{
  "num_hidden_layers": 16,
  "hidden_size": 512,
  "num_attention_heads": 2,
  "num_key_value_heads": 2,
  "head_dim": 128,
  "intermediate_size": 2048,
  "vocab_size": 14295,
  "hidden_act": "polyrelu",
  "norm": "rmsnorm",
  "norm_place": "pre",
  "norm_eps": 1e-06,
  "positions": "rope",
  "rope_theta": 196000.0,
  "rope_fraction": 1.0,
  "qk_norm": true,
  "attn_scale": 0.108,
  "bias": "none",
  "tie_word_embeddings": "early",
  "parallel_block": false,
  "extras": ["local attention windows", "paired heads", "gated attention", "exclusive self-attention", "value residuals", "a smear gate", "an embedding shortcut", "learned residual scales", "capped logits"],
  "init": "uniform",
  "init_std_qkv": 0.0244,
  "init_std_o": 0.0,
  "init_std_up": 0.0244,
  "init_std_down": 0.0,
  "optimizer": "muon_variant",
  "learning_rate": 0.0219,
  "lr_mult_up": 1.45,
  "beta1": 0.9,
  "lr_head": 0.00732,
  "max_grad_norm": 1.0,
  "warmup_steps": 0,
  "schedule": "cos",
  "final_lr_fraction": 0.03,
  "batch_tokens": [65536, 131072],
  "max_seq_len": 1024,
  "doc_mask": true,
  "train_tokens": 593800000,
  "max_steps": 6465,
  "dataset": "wikipedia_en"
}
Each number is 500 + 40 x the weight over its row's rms, rounded and kept within 0 to 999. Layers, rows and columns count from 0. Numbers have three digits each. The size before them is the row's rms in percent of the matrix's.

# up: layer 13 MLP up, 2048x512, rms 0.324, rows 282-306, columns 0-127
# down: layer 13 MLP down (transposed), 2048x512, rms 0.0578, rows 282-305, columns 0-127
up282 102:505504536498519489440479502526461522531462516575516557529520476496542500523452487527484527508521435510495466574560493531416449486471505505594537580431469580498500521500477507553437508427531476535469489516529486450518495473473492471551535496497544510573518524515480474476427580463455440449551555549573508483470539548534488510561441555463534545518506542476469523475574473506475501635551
down282 103:672476446456508560504444491507483504509506518576511510528495525438453494491534512458522519452497471453544484510546528510545463502524422486456523570557572467504508549593473489485474517475572572462548491499525433503511598419512458519582504523572453528543509456482510516521534500494497448487505503563419503530512486479443476510527517487523551507525511559484541520558498423405549427502518
up283 126:588511581497500474562560546534426492456461523526568461492499483449584465525558477490556526475386576521468561461515450437461435532479449602522521510586513481542476471508453529486442454497558465488483533499484553495517496461484506500473456477478443439478546444471411497518501552419471520479448495546460565517493455529416528488512537544548505436483542478480501536531544533560439506463478
down283 105:475441511495492570509462512452584501483504547535480487480585455500477577484451495473509447488551469483436447552484399496491498498472497488486470502415527521497419528534546512440525533507473522464503503463516516503499463478433481467531540491518503436485509470542460481475520458516547506420488520441464514446548553532449489485393544417406421518488549553529514519577506555468516529449507
up284 108:574467489539576489538489451487507538461437495475520479510503483465540517501443517545466499446538447432483440559499544541489486477481540490547457559551497536500558469533478469554477459518396438473493450460557456478517536542471473475445530484452453533521493581506487457504433489443512515458473482505410467501492452490462532579520479510499531494509532497563451515456556446462566425562470
down284 091:503439482451497525543490485522476471540559571488592500489515488557511497468433539495555487464574412499470464397504483529448467528488504564486434499473493453490481450546460527519519538454434455495507467532491485452472473462525472464557512459506474506534430500467520492511407468517525503503430396514478492526516406528505465551471388505497464506491545510521473529490491478525471495585577
up285 094:516548502498517434462502494486508582510534526536572472550531488517512450518461582549517524500515503467434505455512528481568456494503509553541493440496482553492485430486524483553426518570505505487552493464559549531427572504545406500530526537422450553539540460452473548537493458497472462536465525482516469568457575493485533466426576480478526452479575536508510491535499566519438476480484
down285 104:413483513476475544471531483394530483541520523516463555570502514478446515504474481488476437502504514522459503513465476466447526527554486526434512483388521490530515528502509460455578546524520439469522461507477558475460574464485459462482492451447484549506479511494562495450563530446547459457425487481513468516560582470532544564465533530513460550535496527482475492568460548466465493511522
up286 109:515478484455530461497445487498480514540541526378484478473520514564577455610563528512470478499503464536493476546487554499562542512468498430522555495537533541542499489440539474546420489500466520474488542403445489480562471544499511487523610529496450481548476462470505533572442469496453493476489422455433604523477518518487517571537476488506527447569510463457517458447457519490500523522506
down286 098:435497405447509485477497511492469487487494440472450519552491519521586506431529487515533500454501505532512547529550541416515515512513504485458514421501461516503420440441439473513455493504479526507461496480451510498545502477424498492523521560537516536519479473487468520541515535595435562489490503513547512532513497526530501513515517521513548552516524458450491521529444547497480506477451
up287 101:472466562486485520447505514514402518476506455471514504574489491536482476490518530559434517528497512486507475492517429502505483497533503527568527504578469534571523499485483497577444529508502528532511466468515470535553474492537525505519468545464491531518454559468485485437504537532486469474542469541513515578469431488501472542442585528531495486451520453425485454490568504529563462501469
down287 105:503578496478510469475485509517506486500523582536530528491505473533531454491470545518458513525541438510466535454484488573525478437474515510492473416502427556471447480526582492499506435554523504510496486467482513528518516551541544492571493497506602472524500483489486420472534591559469505513461464533552509502539428514451518489466515488419490500501465485491472519479475525565466522480505
up288 099:484401532487475539545512558490527535490524564564555515504537587415516529502454491548512535486524500504388429564504466542559526529477552491574540436578524506507530512516565499572508438539470499495447506488556525561498539513457490563362466508494501487521567498516521435553426516456585514512411519555474510499453517496462455505544486530532483459487490537459508472458486468514502502494507
down288 100:500476450526557537498456491587544455467390467581443467528525512499490586524538452450506556506589538485455565505356528435478487588559511541485543508536543464516484488432447469498478499475448493466467541554460467494552490412513512604583451572525515545498487488440498486542524511527482574465486490538466532558443485484488517433527503455514564557466478484467484497518519449550588474500443
up289 092:517465455454527509518526476513453473525461541490479501530474430437417523497478473524546522514450498508496456497507507541498501596509440516512487528501473453454507464527544499501557527513508480539463522451505468543515452442501501486539531497519374434469463468512527484553509446584432532511517424485482498469525453504508529541505515516467558632557505520523492480572541533403536575453447
down289 108:588488511541562489546507483471461518445463543567498539400490550434478498462458507479482470410455472554471486529537398523479512489506497537528502522477462516445482586558482526528493482466530485520489425417461462551418503455477562451499450457531496563485561528504493545469463534448519463518471503522481493483488540497543541485512496505510529565544524458531470506440571567505503502519625
up290 085:559535504499552469476488456496436548479549514544525513491489524479495396504507462512548494459468485518516497494462533445485455471413540528446470527482499488484466491480465475532509530499459528574522576501455576532499437494564468511486485497495551485439480530463497508497505518407486407524504542499486464457438431429453468476510467544514549532497508452475548501476441448562458497514558
down290 092:547559495431513535487355433453500490449476500542493500547466514530449462473552520355462523495465497551469521517483484562528538499446516486456519475473541440536591545499515526471545485438484519530509584455499494525512511540489455511556504489451579465477471468451475472477394574476531441456549509448492537523484498501520450496585490514496488555497522528483579564515488490474576477542505
up291 100:503477535570461463507540496501512595443463456570488501467488552457508516474539512542474462538479397491564504431477502554530557443534474459538541458506598524531541494557554523530508448536520532529457505494558378473518453557567562532465436546510450536538570474513547419502512525526481512541518472474555419476473504429430493552479535513475569489457497548505468522545461500518523446414502
down291 096:510500560528471503442464544407428517508515519504443497499492490530524478497475486449494472504460484513524485521495463464450509425508491485547449438527545440533476523509478446467471515521479457623483493494537522473440467543580468549474446410558486417438441530460494465510464542506498511484562497533469445513482490499440475485526380472555493550461496480518547455533496498520537452440469
up292 101:536536472503528547537470482547494569481474462454539497496513473475554543497520586571541499523572505577548512568511493451517473505563537523497560416523428560490456529483527393509490526510446495512488448466473522581456485575455531528532438468520478546457542468413469503460488459486475521460495486479547530546550568483478459581448483527499451490486476447502480577524568469527494553572567
down292 105:489465427463537510457515535459520557536571499559525439484428522514584533422519548418471538531467539561501441491514522475524526501469509413550508469500514496470512504524559486485480559481504493466556519516537556509570477523533478509487444460450473460517453438410526446473442491465497489537470427595449475565492514457516533542494528501520513558542481532544444520407491450500554474502476
up293 109:452523480534490567457444514452514569451487568525514467461594494532555525557464470533553502504488517576523454465497443541535484506513553473482483527541469524441494539542469534490459508507472481470544484467537451482488470516477510424577468509490564542429464516606493437476446547547510541496459471492545484440544526458516589507524560544482429497514559454500479466562574536497465585542526
down293 099:578562468517543467473461494484485540505482513564472502541506544528520473470514476465488459456562452469492513426472493533454446458550537544483511539550443533508515455516540521563470532501440431534506550472582488510465502461490451530487447517540584456482513464532465503474466497569569485512463529514485496528492493471439536526501581518433526469458458468529522446549529519569439564530484
up294 103:506457478503450474494509541464508513526475485491545492515518450507427462490501462481492489584461483486527490484531518568543463550491521531479465410528494488541440479492515534526486529469446459503611457550579573446495510532471458402496432522538493493494537469447479459477453524520485550424472496457471463445491522518507509521520475545447480483461467470462510531383482453555536571399505
down294 108:519439539506490476574520543546517465519521471482501540545499584424548515536487464473513519437452562475527517520457433514509506423478510540415488549487477553432521464524506496539468504553483514405496529407478523445455446446548545488463523552469477553572490512539486476480468477540496452555478491544530535446462411545508509526512501480474455505486472488480507417526490471545518487488577
up295 080:515391520436464510437447489529522459546462516456443490480602462529399532556484492565420561542524410514476496521465514566544500461501485513486491429477476493514434445536506510503512496499490479466507520442514471520498433418475518492433531473530519552476512577439440466473474458455459429529492482527570423509502490426505458528562478415458493468499494510538463429455526491470520480479449
down295 080:539431551435511491486460514424442436532490544511457485464471509542506513551466486501507576514478503550592536474498494494511478435516477461443463439559494499450473456488508499502552540462500460553523542495495425506473538524553508481482464504468547437512450480444544476498487520549470469497513496457455501537504430464509534503550485463446442514466494564518442470399557508503503494524477
up296 093:566442552519402531458524526532485432450505512544530514457497505445454537512442447522450523466413496493430490525443485483505411595480472432477506449516473496519550574456460472510524520533497446471535522416511484487446562541572499489479521437522518452457496488511541461497512516527442558531434440569502489503537536415500489495480463537519503501450474449472493514542464444509500532564496
down296 096:428519466550554480519518441607386504459518537471490496518465482501515450490480486528490504498409516521492487559419501451574609583510580518451501542540434522511522478498539546526516514456480507417471464490492595532538603500530438529487523491551467563518390465479555588498523507537524494507448445540518472496511508496469528487435507516478584479454485473489479592508539466517508428545518
up297 090:534487522465431513452569461478493474466447489496455530500391523549491495430548569532553460444530464441484465501556468536531499507517514511484462578434507497489522503552488448588511484525518488455456435518532517499460557506488496538590559534499573510502473449484497481442549486505526481439497481451495459462493468401530507528564532464466453531489552472455495445529504458464567510447436
down297 103:480574489452548494542471508402519484536496591423509447514520451550506578485475478480509443440458467541502476511552507513531459433461432479495484447463532452527529447499519527526509428515523560448473491512496516497525551445460485485569502557538502537429445526468486527473483519522489501514490526496522498544499537493518445483463514391427410495468480423483487461467452531448522507465460
up298 088:487492543551468470473438500539447505506530415466517491516522476518446438420603521511533526483548468418507464514413502529528464470532519475525553501425505466490504468501520496440558508455530479493436479440451496522454496508515593531567522511545485546424495440544536528496481518382482475510455515493527506505560587518466519520511493487517475449457461440459508503493493445486526498517450
down298 099:531447579507576533485568450475445548483502515462469480517468473492493569526499506531469420494488537467392552475521551542512539546502453461431483445525523478481526481406510499488551448493512457500468463497581553469523516528472503478546506470502500548499534460459433495477463410433531418523570486464484495458552493466534518441498468497487547467403491469516482492526534528458466548507536
up299 093:518475476535467468474474518532469503455498506506485481503533552586479442463515490455557551502490513509500441506557389479478549542496442554503476546511445577579504527490488455548506485524503526468451573399495434528466463499514516523504465518566540488509503541486407433486412522540485508393509512529506522504554483493501511566510531469509468530528499462494468451452588464513536483560560
down299 092:457515479487605491496477543428553432558450534514565520525409498544501543502560516479461473387446530555461507507495473471499460534582495587468487501528467516547440476609523435554583518497610486488499591537544479500513483511477492496507535454590452505494567509465564470524506570576408529460545456525536454485536476441460490535481460457476525559521509548472509520488531460494513499525567
up300 098:495508532505517491477508541474495444514586493466543516504522518419471513444473534578469518467466547488484559545476486489464469519469556473489468521526497565485516510514484466401552529548517475470474467428399506492499465546469586458502504452467429455542527528486515494530490522512449557465532444458459472510529444515476495558448556443502525463502471486499466528539400499546496535532540
down300 100:596494414606595409576508458501429446472482468497503511565507513481486502508514533531510482466494484532468456467476492460500458563543491508520461438435511504539508464485447508462519504534519540464533516639512481559508454430489491498529503500464472470474477444502562507555469452538535513545491379461511463531485466498490473494544460571513518508485469488517558535461484504500543479445514
up301 102:529504530487468480483468552471493531497564531520450494504520507506531507537502530539463474452508474556452495576446525526486555475499487518467550490475461479493539493428540496487485546499486465462465550505437509511437479510426501576502435487534492517500565480519425478537433526500525509497475510516536494518577453473446395529483538461503483494552534507479529551509481568488511466522426
down301 095:498471560493538485524481498526513562539495480558470499540492532491457473535502543553527514457489527524482471509435476530445477458531542539431494490517464563564478493583575464544482555489515518503521552561521486455530450527428518602475437490511479508505611472506485480543497510546576461511480495554500475544549478542542500480467508494529501515499508545546556563461447466529482469493492
up302 097:524508562485481502563567507485483493454476564449444481545492528489512545575564507508501466511534481483525459552532531488483480529563519480499513452595566364503553498570526413481494527470483507527504555495442524501412556568520497393457464530490542455477472477542500413484563459489445524505509532548521456519434459436486545531520538585491500380540488499501507477467483514496485495564474
down302 098:533505415538479445522557457508482528454534428472455544452482479492539481454560473568492474500505524499521527495520537492488459478476462464441520604490528449516521513468488499489556528458462542542537541493548550511494527497509510508411475456522511475534538459474549510513468515529453458484508483428487512461504558502536550466420505497501535490513481464522542413529500522529490453450511
up303 102:475530460562518545511479529551467431572544514494542565556487534524505514469490553524543507515474500421532508463466479444512467519532502508501563519517446528592547413466420479443526489482528513551507543526535431553522507532559441464503517467502422478493521540572463593519527513446462458468418457465451493445534537513453530447454525494528507451467536562484482550471486517487521454476404
down303 105:593472433471503580535558490488562556506366527442528471487537547483471461515469398511517525565499594555491510579561488501414512557541532549439476448576544487475447552461515524516503540412443480462515505470574518459466527515507534504514484527470512527476497472521500522479498458500501486458543484434507532586499527439504463463477571530484502539464523507473495555436525471464487498500455
up304 107:527568458429514463494422532397489449510504517599551532496478467541449501541520539460431455495441545478479436516518480461519500529449541494504528426515519557478502525513569500514455501532525479572550515473554423492513489515456495472603489523487512588468490511489524588519502498484471523479535569523455514593517483494589526487523436484467454527455528469548480490451545543512427538513447
down304 103:541457525495523501389381536501526492534446530522521488493477487463426545512594496424486483503531529492501513488576488471499457463411568472474495497481527501508427489525495419527516571468529465518473499490458470511450538567426496474535516486566542543456524565440550534601474497466484507500442485543493548560507464516493558561505480468502470492515532480528463480478488550543426485495512
up305 093:482572423424399482474567456446437505542454515463544527477464511551532524441469520498535523562509588545510480435491498538530502517515588543453540416514440524497519488563549471487550526544476476563547481450493432462494515537545468445483552546499549519453455557479532509580472443467496490504505552517424555524489517465450507418494479504497511492525452455569434439478536466503580521541496
down305 092:432488463538528524422513591517566570516573476546502483458542455517484517484517474435600511547495482541509478510475447594419483457494527450442488524589535476525507483483471499470492464486502512438513504548474515488474500443466483515492562478475539537390492453463480499501486448493529515500531492508482478533559479498468572503538418535470626522496452458459538532575556530459550487505574
up306 102:525406458540482575498542509590542487478473592500595485445516548499541543454530560524487424537491512448515509518539496394517481493481487509522456420508438453525507532509526544518576490567510509675472496470525489460519404559457479483484463532515488478533526485496546505444460539494472525465476494442421492530530502459517542511482539478548462497507469494498459433585615501516499562462457